Part of a small language model's weights.
Size: 15 layers, width 256, 2 heads of 128, MLP 896 xIELU, vocabulary 7649, 14.7M parameters.
Each number is 128 + 32 x the weight over its row's rms, rounded and kept within 0 to 255. Layers, rows and columns count from 0. Numbers have three digits each. The size before them is the row's rms in percent of the matrix's.

# down: layer 9 MLP down (transposed), 896x256, rms 0.104, rows 308-360, columns 128-255
# up: layer 9 MLP up, 896x256, rms 0.199, rows 309-360, columns 128-255
down308 099:047124141156080081107128157134134141161137128139098125145145125118201121155177127121191123059112216110157097184148130122110075121127163151150115108131147130147184112141159150131129136160107134132078096141116154134115164142090159122137087079109145138123129061048122139111100132148128070183119150140138182111085136109132063134149130118083170089165089089147159148081109146144137106069063
up309 103:095170100130101109059144079093115161126140167101130139088130069136143057128128128177121164093099146123150055203134087137134126104118118101161155139184063112121120107092124086174170146078137079164158066147109113129128160109175092138139110162093096146131138139098169106112121091158187124165097145103118145130069133182135101171169114136081099099130108093149120146075122164127149159125103
down309 105:090129164123086084132140024094105085122077182134095133135040102127088149146139156180053116114104106131149168182172156167154141193126186201097131165112049106140134102124184137193136119146076139063095113110126158121092160108105118111098138067154147144125087088101149140072129089127162117152155145128121123105136123172109128096188157128108121145181177145145065142096093163145104116107171
up310 100:065094105093103077132141082148180108195163138148147181133118142109128136115106088088115159096145101131133123187151147127145133152157134192092121176112134152144097143139114131107107131144129100090128103087111132124161072171112113126147057104095108139155149058140132144084109138150100117085131085136175120131075190111167079117106091140149132099151117144125118114155154117090083148077087
down310 099:104068203083053127150166110140149099182147140164152132078109119136125093073088115101153143077120113066092107145062149191116113099131128136117098163167112139059081147140140146108146183164145108166124098048158128157194125135142071156090120138115105147111114104103140154140138117131157165156152155155144171137147088115225147159123079140061104142118093115098169100150175126143095166106142
up311 105:150120110142111113100124146137071155079107081157147121121162131079099111108084136105127146104067142156173134090169136121095067145091132126144125102160155148101059124117085064140113137168132110079149173119125127191126105154196115133140051140069056078150096115088111162110107140082093124079160093149153125132070090125177108140165129132104153113151145156109139151138067136091160090197107
down311 102:101086103155115096122160147123124116130214096129199187107144135086188131067089088151064109134135145087130131130088149136141129093124139108150129081128149159093121099100136113165131100135105135090141139142116203130120112136152102132067178165180158147166102075179060128158169121097158058075169173112184137174075140101195169103158061157114133154123094122157074119122096172197132109120090
up312 095:142143103130135109130067118049169159182137136157129173052089097100187123143159134107115149119153098137165088137139125154157173164106144122146093132135194127120081138116184137153137081107158149096122099097137073129123107111167126085112191152101137158161100136124145089119134121105113051058133122170128150110176129105125128152143088123140106133091151159125098204147084080039138113163109
down312 100:126163130172175128105152102078147163130108146063186124104132149140066099113073146160143113071148125188101149157137168070091151094193105102181120118160111123133128113118155136104083114117133152214154146136093093111150133158146066185187151154154162144102084155168118138121136124099061137119174108151135131144050093159105090135140150120164158102070102114152152135126110146138120116096187
up313 105:110148162110074111091133184112173097148121138153138054202121087150136186113138138164089109155114140142107098161143110078089168111128110141144084089150147154134158100151135106152188139145131178132134125082108113141193115168172122124151096126135165132118123146134142156108129136088140149152143123150185157158066110131148074132159195074171142064108089138214100171127156144143124104164130
down313 108:123139167142132135156151119113179103152130195135090057174179099055084123126182115098086095120076154083135121162120139111129191156121119139119132115120127127155102119181118149112114092114096172141174151063152208125102082099130120169141163137140158133165106175116136166121174167125093147096123166120084160117102131132107074142158175102153124076175144149179077136158091066084149120141161
up314 094:108173123118122139126093105091100062094154219053121143137159156161127144164126133103186124078104200145200115106154184157134110126079115164108129116164106134134159129129109122136185116127168183091177103102124139085154150077146190167096065185160138149152128151122128104108166183143169100094090155168134104179043123113112161109108132118103145128085130147186182190129116170132116095146147
down314 097:161144130136099113167102178070154128116111121120061193109106114131188066109174113092115133131132082111163177139094074098163133153120115111223150087118190141143131116131121145094128064146106133077173077135100130147151078112119089145173141166124172130177144118099115153124131063080130079124155131142123077086153105163104131088152145109165122147115146093145190110051139086139148122140108
up315 106:108147130102148139148077118174150093119115113125079106194123156111177116074057145161118140184111073038130093115131124011147133119086139147091085129104083121132080141152218132152123174175126086068109167120109096125122114139078156128063116153150121149147083127058139127095122117137099096170122153140114164138076145124128165157120148108120118127173129090095163125083070106153108141087117
down315 106:123111139125107063119132111136113107155140119124127154197133086105109114136123095174147113117119081167109171122139096166092090147134153084163103102096151119202133131126103172104169116145126133130149156113152174140157150105120103145174085115123116096143098112091111149131120082138124122127122143146165173102150124124134148143110137218124102118138168107090099162044103125145138103153212
up316 100:140142129101130175166139069113079103130122134117158157102148115075120070098165096080070113160085107096158117119098129091097108135128118124096096125131130176124134149140098123223132188128155090158091126105138142151098163104140111139154095145099166099122172087108143182133138153172146198132141083127141078099106143149149090102173030129050094173166131200126119157117067109135130111149123
down316 096:143050156122135052145149122123142130125077146131147085146155159111105147162103109121065121119138100155125065104140187142128112053118171048108099148202120122168121129159108136226106118108176180138143129082145129102139129111157113073132117154157153162075072095093175097149116119138113164128140106154179133108105133171123166074122116158124127144131166142152097106141104095118080136096094
up317 099:121102129109161139155152142056109164157117166138158155081109087191078167163151149117068125115137119081099111131112124083145149063108147111067135122197083070079174124126204136077120107150138143115146156135197104186119118084144162164182214127114120132107173128141118098056089190072140076182164116156145085126164175081175196151123157145122120149131080149134152118117158175101120190096119
down317 099:211090080124159147190116146168123107161136132136199115130137095091098116128130127100142099071110127187135140130057101082132110074129079093157188123147031126123164075179140145135122139189160095135146137111096141166084147103118138124103139135069072127184133114126125094125094138104132124171144138157127148113112178149064172166127059174116080103104142166150145136128144105177114108080153
up318 097:111198124135127081154113085116138151144130164130139142157149160153128124144140176105190056056116104114148161125204122122120128099117122159092108191119152199139084138082137112109074091066095126142113109106114132071084126158183120162151148110170160184134101140121151167179153150134148147179136137090138167125119127115078126104091193165149074091149087158140085108154140163132140105179126
down318 098:102102083106104095127109098128103176087114161127116123164122154149145092128113123070095175131098163128087146148124123103171080082152064105082146130127149084105090122085128094162114104151132100115101070131137061136076110126155109123148130115127122165138109113085159179090122183083111170150121112140106135138113076054155103148124068129099080144115094150149123144154186094103073095119082
up319 098:117083134116144138166138100100135132087100139124057136104168118145106148175140119141148096185158182122185132149134148081112150093128162112110161059103106027141121132189143094152140160126087122163146107115153170064142188115131147143154168160173124199121157166127120127115089078188113094109155113192084167137120098094107086047099111162138143127152110132110160164139177113220088132155148
down319 101:159139132091141128128132097112167165126093117064114129145139102148068175122179173172068145189136101093142109181162133181135075134101151139072103098153138042141144113133168182106154130124164086126177141161084148111171186153164123110119100168112129153119075189131151144132125149111136170152125161142183189155108184101116052151079207116143178103134155172168111092110143134120055125147153
up320 099:123163037109113148098153135195166161154179059124139124071094083073108093147101096166109094147090132140145116106150167171122191128099134169153137127152171123149114110150070108074061122069108167167120150083107121159125103117153068079083065145113063162132133133109107077179120144165150146095129093114091157199165093157138133118108165126130138172148156129076173175155153103113063147128109
down320 103:156112104096124104180122174118129136170081185161077137099146165133140126123190205123077188130114121136074146163150133180194149198140179156105173121186140139102121156103153093163121176180200066126116164140124064121135075108147122067186143178092157157158120149112060055143068092122120105134196103132166134117133116104132115098141150180124119104071113182094119147091114071151079166196144
up321 096:139142117128196144163131159072128124135169164179137137121105098120146139162128135123114146098149145106165128144128112120138089167081127186098111165156166116094069137142158161115054105137117201120138138118129114170111152111083085100180127130075215110098113153096155094135117136152144109123175091151080158119127134136068113113136183124149128106137104139087145164081140039083152108175117
down321 111:151126103075087145110115128163116137107138119092120143139156173186184147118127104136127161104098111144089129097144141195156147128162164118159096103131161116121187078148132134084170130168121114110076163128099135082130083119159154180119163164132066139152133097205128087088102099101123147077098103115166078145128085137178123133134055184104160153121141123129097098140143193197065124138122
up322 102:165149095163146188134152114167114128144064113156106137145160190045161119172124101093091192155100140131090145139090171110165119107074179176147122160104126134137163090125137110089087136076128157147055147186132094105122118185117135093187079120131151093108132069178146119142168196125129111128115136168077147084142132147120098167096069131149124125114086114061151085110127161086158152124117
down322 100:102126092132146113154153136107183122157116072141153173048185078133124151119150123109126142050105158116106132138157125146123127138122088124165192163132141133153117180128158146148143127093119173105076121144134153193103161176171032171158110115164173159073152182119132156121106137083122093189152151142079118132070115133100091148100125103137148169100068103145174171065093132143120063057160
up323 106:131136137094150162113101105118163128101166112178075135105179150182051126133076180126140144115133118137166187118126117082113163110111159158108141113128101127100148143150115113147058136168010100236162130107110091154090131183116135110088133187101139142105092130098125142178121105133073108165094089178117163104112095178137088115157089141208082147144087166133084133127127187166070107141162
down323 105:157132123153133201092071097148104139095146150160097113182142100197056100129140114174101148192129116092181089171167098054092186070090114093124143134177146178150149157149094120108156096117097131129098122120106088143107138123144165164118174130101116164096113094148092172139142104119118142141131098145168124154125135126110162168104104130194113102105087086080171124151090163150131101126149
up324 102:166168194158082091133130155081145132080121160136114102165159123138161157159120214102102104135074172121141134105101074134051094088126091075151158092125146137105211099126078119159093091137099142092153125126131133168096142164176144097131123079086130093107175068058130167135144143093098158123076143079136120138137080085186169120133130109096143107123125111068068090087152096123146164189123
down324 104:116121082158112117135113072136085152150137089125125152051161200088130145122132107184080212169183167093108087072126123112157110136114177107053089136110130088100149143155130103140134104119173076117121096146116124069082134089078138135139130158138094136124104162138119117144156120081167046107118095170120101111115208107135155111111132100172123053186124097143120123087102201137127191142130
up325 100:159121124173084150177123088119141126140116158163085157119115129093122083145158099130080159096114121137110147100102132076084190136114129160108135131119115121157115143188101133133119145105149132177138093159106114094127100089183118096166162147163084156142121133154145096184159141148077071133101111107080090123133099100058161109061162105132136133136163097187098129063081089183073139111128
down325 099:100121145104167165138115113077072162088131102117135115075159188104149149155099162138117134117120153133042136153102098122174099119106147112103120151127121102157134129098124088125124144092127124178135172122079084099101144098082046134110184114148180108162146066133150074170092145137113116141137096043070099188104108055175107142135129131205107093166118144164097105126055135156132162095127
up326 102:185125146192149111177127105160134141086098148107138080130116136067156112105147163123113135110151176064180080124123104058135139115098165157146116159141067100139129068083088160126131120120094179160132126111149130073120190143113147167142139120081094104111081175175142130133104127110127130087167127087099094139173102081173099121065154120164167178107169138100101136110081135112117122146114
down326 102:174179146102122130170132139078093117117097131100176144157133117118149127126168130110197069141124167098106158104113149124177161106111081132049179112150072168100135107146080120133145103105129173101145096151180087091092097136131155116148188122024187186147135170140201102152076110118138117121143068148116125031083123160173138101109121148099136102180136106135117118132109077091111120125138
up327 103:163080221137135093037183147128072106189119152104109100111139168111127137093098186139149139153164034080147144182127137121107137141166141131156125096157075107130149082144080119120132149152163117103108138191109123142090156149139138105168092173121173072157171127175120170154119110158160195112089089137128060149198127143162137131112121151127129088143103111131139132114173167181124124139170
down327 104:111107125124128159189142131166108148176137118100175143063139094072130140159128146119179106119116065162169177034167104137094132097110046127141194148151102133126190109172116173126142153116160112154148136104116137108144057074175058113108166130177093098147069099140127103131132142192124171103133166116156146149097124141172097125110049115127162155109106116110073115133136111098100189146119
up328 108:115098122101164107149034188147110105152099090167094133155114142147129116117139102089116087097130091139125119149097168123109081141136144153138068127097142147195083115164109129120040158148078104107063144149143149177114107146105089087125124160088135157156201130092113122163112135165147138163111090154094069117140124103151054153166133148173166175086123205130105176131115112149127105118087
down328 099:150075143171120130165166104181097131132079170150119085107090119129119148113113115092119108136142151119157180163130167094137135140095162130111151196066140128095104103088176150109102140143065151110084055094145128129056114105085111112071128050000145144161115146066105165132106126131111142120088086138159133197098152099147124120142128162113131155125084113114117111135131141107127181076116
up329 101:130141134082144129124079158113146138138147110112117136116148135165156079162085075125120088146132079113124139113094117199124118098095157128138120085097108087143113096101123131134146195121076088076116119072171114143113118100111105140068136110134136064170100127155097218130059150119139098124198098095128133082120122193140237119092074089133142108076169170121099124158085131119138132164160
down329 100:082116177145143109112136146088135105070114112155109132147134076108129120144175148114089205138159070157092135110117154185117081148128154126136156114086108185121173099142162107077132140158125169107120141121143159142127117112124111135172075116149135133123100153165108167064110132140083170171158162110146175185106230170131210166160087079175111122135085120164116119139114109132138087133099
up330 095:098166136135194167223150211090127097087096161130142128117147115118143171113126187137106095155153164102143178104106153150135123109075105142194159119102182160168084152145109125093113138155143110118162121141164099160108082072105154130170118121181186145114136140114155137130033085089092111153126137123144127115181181149086094166037135160115177173143082177129170162107152140174120154110136
down330 098:167152134160095113104104171135101059067129143091036130155093210107158144147179105084143181130135093126105154114148115100177158132136099134086118127085104129113158068150139088143089033105062137173107080148186139070190101099143089115119147117160116138136211168110116139161165174152171148194070137066084094149164114119071100134215166119124108121080090131161110100124134127131091156088130
up331 101:145072131119203143112121145183132153159119089114139123110123113127127118082157083159204156146221164093120071145123152137161120157157094107157155177128101120166137116096200147100149128173161095182176166168136068166108064131113154038151136080122145131106089159120117168112102066151120105085132080137118124123116099119132172136130153148122131079094087123110107152108126164142055141104106
down331 101:156145135097145156163072181160113101143115130185095098142135075113113087109135083124111173175128131173154107119152093180187157206086139164113124135078095126163146133129171074183141162131119111116095111134091162167167140142129088115214121115135134182068135136105073091102111115136068096188148148165145119142166108132119153140095148127129091159093118158115168156126162132207137140106102
up332 104:120107197136085109169205135209189070093110066137146101144183097136149185114107085104080167111229134075080126096122170151104171208085081106141129111110132114136129163171200124167112131135124175079094102122129158171143091107067108148097145187186128093154138103088154156098130153175093127133120139102154129159131109098088039115098165162120062075132118116138106108118140167068122145207094
down332 102:152140097097083105124078075099166147086181111078169177098127138104197146121150073109087185153137134150111133103241116068139124127112102141125102128139109095128156129163135084138157160152165098105131099113134170148146182173128068170132090168135153112234142162109120137089185088125098094136117143193177125089150137091148171103138140128158126182144191113162082107158098131178100126124160
up333 101:148112126187121154098103082116113142113081160180101164124129149166104176129077151162119102111124113107129154166050119157126140143075170103125125142071117176145122115130133158185168098112076127159108126065158102123174088110086124142135195131148057150087196080204119097128166118133154144149137130100122087149117069128083180154116143094068104163147124120071110185150079123118120134162122
down333 103:119190053147152193148136125124132115143094153140081172065135152072118078121148162127133159092177130163106100121136120028131150145094086138133173116148129156094111184166099130177192146178128147140115123175138082177111190162152096084165202139144116136147119132124129154122187155109132156117116134116083125122173120135171139142113093139116076153117162139147165149152111160101156141146153
up334 099:155145085160112162157163109102117199131120087162105155144185140081159159111166131111150148119106179115166103126152087139130101103108182117214139117169140129162148109118131156111130113167144096094146121118086126063180103072108130090128095101090102112106130115103139106112118134182098163136092151120206162121083086120098098174104144131085178085113133096129112153157156099160146108094122
down334 101:126113114133149159196166111112120110137094165203129131121208117130106145116146078135086115109078148155108124169127098107194111161133159141137133088173178145109106134099154134134129118171164139157190120087146134048091076117145151151105118125098085105120133173118138140109078138146116093109140187132171205079127129113122113180129099135150139130100128131088106108077193156120128143100144
up335 098:145144133184111043094140147103169212083133201127100120090182082101164145130108075100106169074135105110131091105094093087154114097108164201095149135131151131103151109103195139154137167103145117158107165106106077157091140078079165105116144111091088134106216114050120141098091083103140143102131134077161112159118124101101123097173114112126101111137106160177122117158115130103140145102115
down335 098:095108139147139097134107116127108140080121069195113077122126105133121125158059100106126091167139053119163119091115111162124145163098110104142089074163140157087133170105183140135135094125118108115127085109075159114099103166079106143121182088103094133083094133108183123142139087211123152127158123115116119204126124148121137131144132110136146122077084122120095087112117119095159089122064
up336 105:141124135154186216136173175159099078093121128071134189135149101152148094122169178133099160192135097106103110084148131122140109103126155187154159149130095119095091141128167127149160149101045107138192164153113108162102132101152169099127147135144096081154125169117099133102131230118107098160109078178140139128189170103086091132133123163123131093098151131130122155215109150186164160100105
down336 106:149075133179155158131158113101129107091087136102173143200151128107135111108161163130159152130125091073118111085134114157114175141179082142143104134137035135110139095172162175130136104126069076168151169125132158117131143096127153104148096141121134122151123090093164116143145121205108140134121119128090125127220096135101110121095085172120113132110147112130165178171146182164102130097099
up337 106:147152079136121135127056203097169142104148123130101166091104197109075086129121148132121102133088124073118105168135138144148106163150134162116173124151135070117141078120074119132187127127100134110145088060070123126096179123113132137184154144109172181120115099111085117118128155152116145099166135162148142121187096175127083091176183122200170147118115190125157144110069169147061119132136
down337 099:190105142165156137141129081107136162128145094187147108225106126101128166117170169137139126137147149143170123136073117154099108117127107094158137137173143120102093147168094166154081095137113158098178127129088110111184180152094125172126100072172119137078158123113125037136106154139113184110115142174152148098140129128098124184097138125126108096137123098145155065174090122107111026098146
up338 104:122127106103128171142120118125121120193149166161109139091142126105122168110123102131091101115123164086154133162091218124148067116153131143136098120129181084065152118094147110093118077097078137179155143120133132180135113064135107087107112113140099136185153128202115089172079183151107132112139141141150116110121125144116124142109152105127120222113112070121094172116065145180128125165102
down338 100:090129120071128114127140133135166131076167188102106150081163087144201118100127135098078132126092182128117148136158082181174102132177097136164165100188111167117170111152152080040100167108129115186137129108109139154161188129079128130131134121134148092121102147117176092115118166149174103109102097158101116120114125193133095208166098119093120145101073123100145102131120117146132109147077
up339 095:151102070164049160094121124142096145168128157146136096133100114099104134090117205128129127130127119118110078128118174138187116164068113062148095093104080111103099116142149141203139127106092072090114176078154105192133088094128138171168178062177129169103102161133032109093141096147108101099141169098128106164146115143153135111176127069095201164130110128095126150071124117103132137127142
down339 101:216100141074090104144107134112129173122179109146174086135150145111123068117111076113128094136135132111143168066113110122169160107144130101140122149113104142063155170159141157076116128107185109183080206114104137160139107154148103202142171129131105148092106132100083120116168106118133066148166180126201145134135110182116128138094157069104116147149128116147126102120163084045122120169145
up340 096:177160137131148129126112167143110128116091134103071107100146147145136133198151133085142111119140143101082116131137112180084212132139159138117134093094140111125182093175112187146133144155133113144138112098112112109063117104167110104092083128167186117176099125125117122142127167164209098085071097109132183114095136157207119115116118184177233163133136125065108126122146137140170152126110
down340 098:182087138098151122115113132139069175108105117125104146109049135101109145138100110131162129138033161108141107112132088116158144136093139116143126178138104111155146168121172207099119102048158106108186140158117122104117114146127104184107130139156176159133113114207133065151114106100142095093116107142138147158081138132115125087140115173102163132119107119099135155091104137161143169127135
up341 107:128119145108113116073146128082067065128127201071098128159147164117174104108149164148131128112111185161102110156149150096091098115126148140135152104081108190127128124141149132107090125166079122170123153169077189108117142139095208130160122155138156138164140165139145159170108121139125118085091116147091163118176164184070105173119102183146160159159140163094105146164132068143093163177098
down341 104:096117125112065121139114164103033155120106155134099144133183128040156156078090103116117127116139143142152132168118162095162127094124107115135131112057144176124101170139131133116133164127136164185138070067133151138047141100146128159166153128158122112103106141109112130154080175165095117073139106125182151203109152073119102124164106170118083140115059183133149120156111111125143143079159
up342 104:134165120196091119146112158122156124116135088144153069214093102136110110130157123078196125108138115199090103114114158099129069127201078121090198080178159129174110165161116144152138136137174155086110156101154118142148158143089112162175101145157077120105115053136135125144113150102172100136141121089175170112134135129144120081180146121168148153127076149119096161158126125179081195098190
down342 100:100069151161078155137100126096116115100131134174154175142068131131186069095148161093135106139128102157090119168119138091164088114155080104085114104106214072154068169129149080125145138127173118115173124182076152124106145160076076145143123178099095184120111141107118147124170140138183134152144185121147150093090153125164117169058062126127085102149132095084163107112126164133081088192137
up343 100:110115094175124076119101203135146075075146164169151064143098086103190122114080117140151090142132154182137080140125128095150156079164141121067112092101144160152139106103147143192115160101115125156164111107148148127139115182148095122137132140147146179149125144125144174131125092123121110098142147127130076104103117135121035086098097140151155110144118108128103108130140093146193169184145
down343 099:117113140112129127088095106176109097086126187152139132099135128125124179124164170090160102099143071142090110089059141179128095191148106166130152116184164131061122109143097138149169138135119136165136181114119089113061096112168132128135131112065092131174153120114111133134165136137149139082166162127131122163141131135084171120179133102121131127175113118116096105206116069150089120114164
up344 099:147091082101099149110092095094098174117126141152139113106195139169116058082124138147097172139064168113131138110165088142149145096075118097126134148095117097093100149106090099110087134101098152134112162151143137152127132184141162107093132076134156177154101103110152207125148159110103121036141144158158132136106108079118131197149120164204151091140163161156084134105140107086116179136146
down344 099:162118133135016099101082094178129172152117083121124096101157152113087123103122158151060210135120161122138188159098078109112092085161090083129122149077154155132117137053116136137118104040134130103104132100104186116155119135113151117162167117096137161128064143104125179161150179138121085115137128082120157157099136144129109119116126118156095150143164143146147123101094110103067104118135
up345 100:202173127121107142092107124112114116089132152125137108098097141070088160104144162121182100129138097091081147158160110141138094220086088187122005161117104139099092106080126121121177072079130143151142123129152115160148127167082113125179128128086117146157154144134104128105150131108166150101154163173090132165163164090136139145093127104084072145068149093146168075107122126183112105100198
down345 101:217119137097104104185138156141093131063108144123157115088117143114115091048049098135167172125168117087106172176137103090186060162121138111126149129111165142150149165171151150099114092127132072180121102162194109175128163157157101118180109209165122082164117148138119142084141153081069121133179135112166108173135085125176138113091136117104114131106133131187096170120119051178104121116121
up346 098:101142077108158169113160155116150135153130105104127111104167121085109139129098148149099119095083192102110091158161174191195088123084175083126172153106178099144161163221130086153166145172124117103130099145144149128130161106137078184192135175121138159091121176106148086223134113135150092176125075200163141093153088123143139108115103143138121168188098118108056085118106097095120101111134
down346 099:138110133166159096144090135151131100086164177112122150126118152136088119120115116101167164112100104126079117156189095165126104142116085144134142145139165083161093153150093174136154186137117082164040089064123160080090167095108198105124141115071148066121081076031128119146137135125121129150120193125123161110128088202146123115098128142078119121102094159116113071120148131173138141126064
up347 095:141100090157177084140154101150110117142099128101179071159117131156139076137063147135183137103128119100098112098162131141132104104126105111142078130091129152112122070171149175149119132094140120180162178159129129144147093135162167167112105125147085194087191145119157107105119132133140129145128197075133122148147122100079138102184102071120150162117194152103141087110075159119104106173160
down347 101:157180105151152069108108117123119185162138088152143145127097138151075107109094170125119136149146154091125097122151086144198173157160090159118159137141184169093098132155116126145097127166147055136156122133142163147043150156122125187111121146159136139121159079162118173063105145080138096053133143042136140140184096124071141122152143077090125129174122118107140097181162094094091137111071
up348 099:196103140138192118097118118160101146119212093151171136198071085152085076099160145200105134121110110072103117208134154193115139131080092139083113111105156121140185095131109183103173187144140170081102176170142176081120094145092182108098121147132129090105142158155102133197164113089137134137167141168152144156172167097105136109090083137143145188113083102162124124163173094106153134145129
down348 098:120165098100079123123093168093148144068132022096079107214060167138085137129147088138150096101185121122127158160164100135080124116153107131137089065103160190102132182134127169178138113149118133107169188231140146145133174168140124094125166138170129057138121139132082114138176111128096099131142174086125114117121096094116093109104151192133096200135149151110166072115105118170127100159116
up349 098:068127134128116145170178109111104183152113165097148174176146136146163132117121088113114109125165074129105170187155155114145171118122069119119153097077147147079127117139109132165112135129051115197139097132164180083090189148139141123095109087070099147110114108127133110099111126102143100162101061101160136089111219151164146137101095103127130048106107152130097154108096101097104077112075
down349 099:147089130050171134149199121118097137162186101150133169138150147104117117110097150131115149171146103133148103168103154118176163137188142148164117108127148176136113103096130114122146083167171109102110126122115148129157106097131135109139190138103068119105116107128177100156124060148112100163165077110164096113147090079148170130100114151077066119119186166199099098147125125182120121111097
up350 103:154111117148099115077183066095136158130168112108159089074157091136129100170142106133104140105201045087134146128191115099130172107086111156104068138132163167103149163124074108151120091081072101095181101132109173139138145137054123112179055057124144115127185148139133130129130133119068215154126166087121149170112140139106074134122040148168136102072101136148129067179088074131077125142117
down350 099:121138149146137155060108137082142105147096132100131117131179078118136079167118120170205156186119087186117147048150071071106065149133111158104079172157092122118101126131143136110119109145084128076118089086167152162144104115078126113180100144132083149132127093164151141094153143137132087162154179112175142148140144119151136171119052122115089102151074156191172042165128158073109110113086
up351 095:166127168100172130158191107133145100160158113144154070127119117161148127150071140101056059139134126082152139207120116155112124107132120079195123084180141124146124100173126166118154129148123146151131146155152133071104090111180160131126129149072116120098111116108172138140147141170129086094128150178100094130106132115100181127143171129148146188100132036101100143128127125174163187147156
down351 098:148101160119143124131220153187129135145123096150143180144106144070147101154112109137202140090146138065130082105124154155096153121099092174124093098081175136163123096139120116127085041147103128152093078115076152122111136115150161173162168137124190124107131136119106184171153159134144108154184086140132101119079194156117118115106090129104088089093119140130098114127194138144179126100126
up352 100:124198124104105168144182141174047140123137104144089134081090190127123112117115166101120148101166152096172084147135140072167156138095121084107123124162088143111139145112152145164117101141185161133173145127143101102129098141147107069164161165161091094060050155094153100117188140132187098086146173140107123157147095140183105105157093111136131117055151084153101139159128136149128106186121
down352 101:066138111110150125154138108129131140164115147142163020105179158130125073128036132153150125140146149099149100124100125103166129169079093080106096127157158160146133083144153162166143124103127153110120133082175136137083152136145143118131151110176089126149083102102097083141123179144150102167024151099129072186106064091177104167118113139141109127111113133140077073110094117119112127154132
up353 103:169087114097131174098165144168113089170142103132129094141142145072148149129123206121084146124165140067129180091122138064084133174176164123125126096112138133175143140164143123098094175161100103148080119085131115101117141104112141140120102130117111136044122098089116074130137092138153215098115102102131123145115098145085141108128187111120128105124119106092128126188205094170106108141135
down353 100:116157133121072086109059128106147205167127126068137114164107109181126163176133096125152122194145175103145098116123096152148157110152117138133093191215171118151175123092106156158103049133067126157129142156142191151167146133108144154067118126123138125156122151143108090151042101116152084110102137118106167083171137106114087125110127147100047127238100125185186090111131119150136136129122
up354 099:114088038074152130165130144099126175117111147135119102096166154138144120150187169139125112156112102130148138116144150129084107159122118193115082115194160143109098136140138152081120136148187141102119137114132117146101137117133108104128101166155098084110130191092113167100155153114177187161148105171126126143085115099145108054103117122167116151125158105093152136108113114101150102132063
down354 102:127117118119184084155145125150099146087107131144143078098113099100094142122137135185108139172143077158127098118123098050071085127102151124120109145158210095164100114149110120106150093183112128051166138068065128108102161165155039110107084134122125061154077167161140128098165153116137108135152121116107125139126071079145156125169137111161154132145149079145117119095138135107094124124191
up355 096:164128156096099119120131155097187091153204144161115100085113087165159118209160105105119081123097104102144110118161092109143110118124141102136175151085089098128190127139102160153103153129086134126092116142062179115069139155073091126093119208106123129193174158089114211118153143126115138138156127150143147111100145086154139185045142157128152129082137178182163160177093170150135084112179
down355 099:161117090099164186091184169113129142117122132148110118206117123197123084141115189132123165188130115129137162138165175128116097102156134132145115091138119183107148159149161131154141095124069106117105123109135149136132092107098126090111077148094099090110107104089107135072062139086112084111109085084118114151160155123144170101152025089110143157089228094159203080128135054162105057208125
up356 099:122179148189171121103062164123133116145131082149040136151128109153152141140166197133184116082193125127097156103160167164121178194129123140051063122115090066140147171170206150165144074150121084164110113199099157065107115123048133036120111139128135175125147148081123163194179107142113109129151133131166191087090135171076115092168146087135144105159157105094081143172110129122150137138087
down356 100:132090116122187132096104108151145064150124135127141094134120167117157209097131089111124134132074168102092183123095183163116127142133138152114112118078129165077117164162098170106106158120102145132161144160119154156162178109144147158115064142103149150193146111067094128126163108125115118087122172132158154115161079081126133129156156126161117170093116150186106103133164197136118119149209
up357 100:151132184122100113126177129133101115080107084074091162125157146161093153125177119100123121161063138097118137150104116104157131140120085102158092086166206123119126159110082153161132173097076108160135072131151123096165147070206153114105191081195158110078127115101107123115138153100199127159071120166101130115113117091098117135069139098047203116198094131092116128093139127180096189085193
down357 099:117117143128142123145114151121171175131105165137125117111125092214133126108126192123133127195068176114114160148130178203121106111144153092151132069060182124074085110142060105072171140142166148160169149167152155113110126071158119188099159082123150165090139115113107092141077113137123099124119115113151117115137147091142122122170113160080122157117121060200169143105106162165112158137084
up358 101:142117161123091163101138120130076128160131109094156139106144105134187095072122140147104099077103074126161132092084120058159162139194088095077120120173169148109172139171086160154088146138140183123085143119177085139058120111168130170109141153134160097143123164085149119098116153101148134156140116138137117101153112127112120153128070116117152169133125062159129119118188106164067133119149
down358 098:115129156140104102114170194112111145147167074181164212125098146090156145086147174092085185114120140160221110193137106104056102144155123115088114111175114137138104161117100069145100115089109150108139126083167168079099120144074164201178119128081135057182154154129134116100134128105156141131144113138125122136144098210123140133108072128089131161130113122181136111123138156109111156125123
up359 106:116136159184125155071117098159110146163102110107135182149166180028151115142180079127122184146162117099124128137164128134203111150129164135174095081120108133116143104097093161065143160088155097115090136051140106108146113194129201084131115146129134141098136128109132129084091123186113129151117128105095120197127096129086110139149164157136161083126137107098209116108116128125141129118140
down359 099:102157130142110201133054177131090132208105166148129114171132137194081158120144179158098140126164116150161139177118087068152125125077114115145164173063082097136147097090148139106120155130159112094090110110097172076147114129106140075137132149082117107086160121086159122131123148169076059162087108146148124178106144106130137163084176130074129113169131122141123111126104123139152113154145
up360 099:116073127167149111160168166138113139118158095158131124052094078171106130072128191222081161118145193130103122111120140130142148151176131121104127158075128153130095149142135078143135112087109132175142102116043121100120137121128140080110104113129104157125115070143100089126159133123163127133195184144152137148116132131122103127160106152162119038131100186093125163102096059133137072163149
down360 102:109129137094222164194155083156117128172147133101194069183117116133134143132053084133053183130164163129113179138166106114131150175121106091045134103091094102151150094145154091129084043117177121168134149134161112126121101134118140096094171142086128111175115125115179136122080105165112111096118119123128106072169070169121062151173163155166099058127145170136201104118174120170141130157135